{"bias": "none", "tie_word_embeddings": true, "init": "normal", "init_std_o": 0.014, "init_std_down": 0.014, "optimizer": "adam_atan2", "beta2": 0.98, "max_seq_len": 256}
Each number is 128 + 32 x the weight over its row's rms, rounded and kept within 0 to 255. Layers, rows and columns count from 0. Numbers have three digits each. The size before them is the row's rms in percent of the matrix's.

# layer 6 attention output (transposed), 64x64, rms 0.108, rows 20-31, columns 0-63
108:123131090153168146096123190102109154119085197063159136134090089125178101145126082168161147104077145151106137104165171108111101104114129184120107159122148098077160111171154121108097075125157185
129:106128106087081140092140157181131140155196084125110093142177103080177133090131133185137120079125089129121148154124157150119128151075116155166165096158125127136142138181105164129146090037075150
107:081131128118143117175187081129133135101121138175161191127151106164126121152103106122107185154138101176123074136155092134078150133092119218154095126094071112091164137118050109136139155115118157
118:130104109095113143093121146106124084107161060064124071118137168146092153126145089101077084169148095119188154152114157113176116155109169189161134208164116144129171108095111142102142102156132158
107:163158093087155160114124088075111128162164158102132129121106118149105163172108159141127106098146156087134157198083108124144128103126177047097189084161123141047158091079122147139152121131150111
110:128133118174118156158107121071148125166076130121108169100125079114134105125111074139155077104164164192186114139090151106107112115103125179131093191137089155089173126138182164067156127090167131
097:161154120090170104194139084156131157168117098082119134160133101065163123126114088145165095099186074108160147151210157159152147089162126121098126144115129093080152104138064101115140095114161126
102:134044148129133149218138107129101150138114136116113136133141123177116129141104140148113101118172148157097159173057117127087114157073090080085187176121105117064140185086147131119138142131152162
110:078157157180137094185105105126095140103127115148096153153114083147116102167126127094110233158147102110093121110152065142106184127181122094110095095111136151188118123168095107125166134174110154
094:087170147138176104089150127150145126171078148078074152119113116119200094136171102154165096180132160100110121154158091110139167098182107133169083080123148098128131053178123083117107131133125143
113:086159099120111141144163142082154113131094152150161238073168117166150114155075078136132170114123111127133071149176151132120111112089131181149092186101111150096133102143117165131091087130106093
114:166135119114144078097176086165128193143124125128146144098095173084159137094165105168106066098109138140205096147146149168139141182151108103181099101144070167077127132094091148118116135123133078
# layer 6 attention value, 64x64, rms 0.107, rows 21-31, columns 0-63
132:138046115095130169189079155084133176225133069178154095100136116133097096135131147098115112122177102142117084134132143133136106126132114118149172108145126127180118108134187147111089085129162160
109:127102103144135114080174110198104122138137104108153135095139114215091126137132163110105159128121124090121120117122185144136093083149165168156141129127069135126099091112133090178219180068149146
115:119094123093128135119117068150113160141137177110076160107180148145139152127075087108092099120169080164115160080120165118164123211203129097162083147118095147170156104159099088101132114156138153
108:175146151147147126089176153107100170082057152114158120134114144084113141137168114151158150142114104115132104167114164112161187150125097055114114095108133185062155093142112153107091083124119207
109:203081196126108144096090117136140065109126105104148094141107101116167151134103148112146139143155149171169117170152179119210134100153120153114056104135072135167149125138151067115144148131100090
096:158096088129138113138145150063105175084172110129148085115135110170143147160149071122167184195139102196119069086153132103086165062131149116086103151146099122131116166169153113153143109107105138
103:182115143209153125101132151155103077128060150145127075133167127159104091156152129182112162129118124109146189146186149068174112116186113101127088070152092105088118164126154107116110118110131120
112:081107168137115054135170143151150165088126141113112132145104144152094087138149155133158113172127146095124153075136081154131101141092142159106154170123101060074140104144155203165178158089140068
098:054090122143114124055174126147130159129204176164126119090086092090146111148162128150143165179140178125105056123118077127129177087134126155094148099121162111129151121151116117108158149171104087
113:158081105154117162171148119183103104093177074103146172109140104163157136120113175081134134098134123119145122160117143099130123111078208130148080092101128135116124105146100059141151188080192163
114:175144091106150165103074085124129169132127071110139082086103100134127203160135144169105129156091101106173096114038128104106122079137102101157132164136115185148123140183113112148119149189131122
# layer 6 attention query, 64x64, rms 0.117, rows 32-41, columns 0-63
087:114167168152118070076111131110176080122153126103127088158132146134133143103149095146142135062161132128171192100055099128137155113098124083137130144131125153104103186224112083118070147134131125
110:109151132141095097090100198111133097149094140080120130087128177157075160166118101076185138118194096124141133125105129092121109084130206162100169140167153081138162077159136103105099126171118121
112:166188145157078102168130124140058126128139104131175139129131187150100133160189120148102132109099117155131060096100084131135096127139114108201191086131085110171085178140138135118116116133138069
099:158163130096118122072191145100125124116090153119084172108172160113149181135123123094173105074124103110131143115176115075173135124147172133082124122147187105117154060078137082111107091147100187
083:150111165095038114141114162138109047112124092117148119118126105145140088189121114086186145106164119088151138151096060186119095128118180176083171133143169090139160128128123155106123124158144104
093:126126153172156137196156110108166120101125116116084094124126110115138155134100053151110166200089121083113119099122114066181178102148083170141126121079149163094152091138105094145135087179146172
094:103082169197153142158093112135122101178153180127045105125091112083107115147072129163094093172160153113128135075144164116144171114109111112124070149118166109114198098153129151150125096128099154
093:100121125126159142123113090130187096151135134113143140151134081126141079137116086190110098145100153154126104164142137173105171179105043069162096197093100141053152140153153120128108185129105118
091:148187171136089122079158139107075105099130078119100138111152163153087143151124153146143099118171067163120111166145113125097117182140083089135118189196158091110182150097113151083161103128087096
075:081110171133140138136105131053181086156110115086096088114152075166130091148069065168131129125155108115123184090131209103187153108156143138143087163132107155171151128119126135146156106127096150
# layer 6 attention key, 64x64, rms 0.125, rows 32-41, columns 0-63
097:135085063156168171154149087133153175130147131159115074168103061080161112100116049142082131170114135072124127177141137111178127140109125131175103147071110152115093106109121110167135169114146153
078:161105190087122159109186065079115049082092143125060130106182136127093161130139148151102139133128112126082143103153130098156099143147095150150121118155074166113153103135137100111128112170179186
103:124090144146137142122112090111198127098118111106134107155104085146173144125129092065148147193171155129116154157138131071094128100117084120081084180124127165141109053139130093131121189103207123
090:160112158143071143131126155146056058115064158102119161118180148152092149190173142186123128122160138146100082107115093153128120087125143150143149112201140112173143141111130149073150082150096113
084:112129118109051103064100141143085112107128152080164178095172172184061125152112152131164169133198103140136130108125131141117086137157148113084172112197106107189132106110159130122133101128118155
090:191135097139126170143162107172143146107121034159168120160096089116217107107173076113138129144116139132156092158136113158109108142126124089131098112082170078124084144141160149143141160107156070
106:125171096164156101132146123118154152159132097163121140118069051107148128112108122115127085121117085111045133143134119119113199102124149153197098062133074122106094179100145121163117192150158125
082:133117110130173160094147129119167151132138112187082111119105069096163097094113099140094134124085196097116149187140075137100160137117096134168085134077138151092125171131114074153074145062177116
070:116121126141088126091111134161089111080137139083113153070171131192057153184129192130180138174149094088135136083091116106090094107133154180110154121202130133168132121155115150119123149149116169
119:147141087090167130155130109111165173148174100176130090178099090083193138097153086142107120124092120092140148151113144106140177176126123093166119149048124136103107114131095125217126147102159085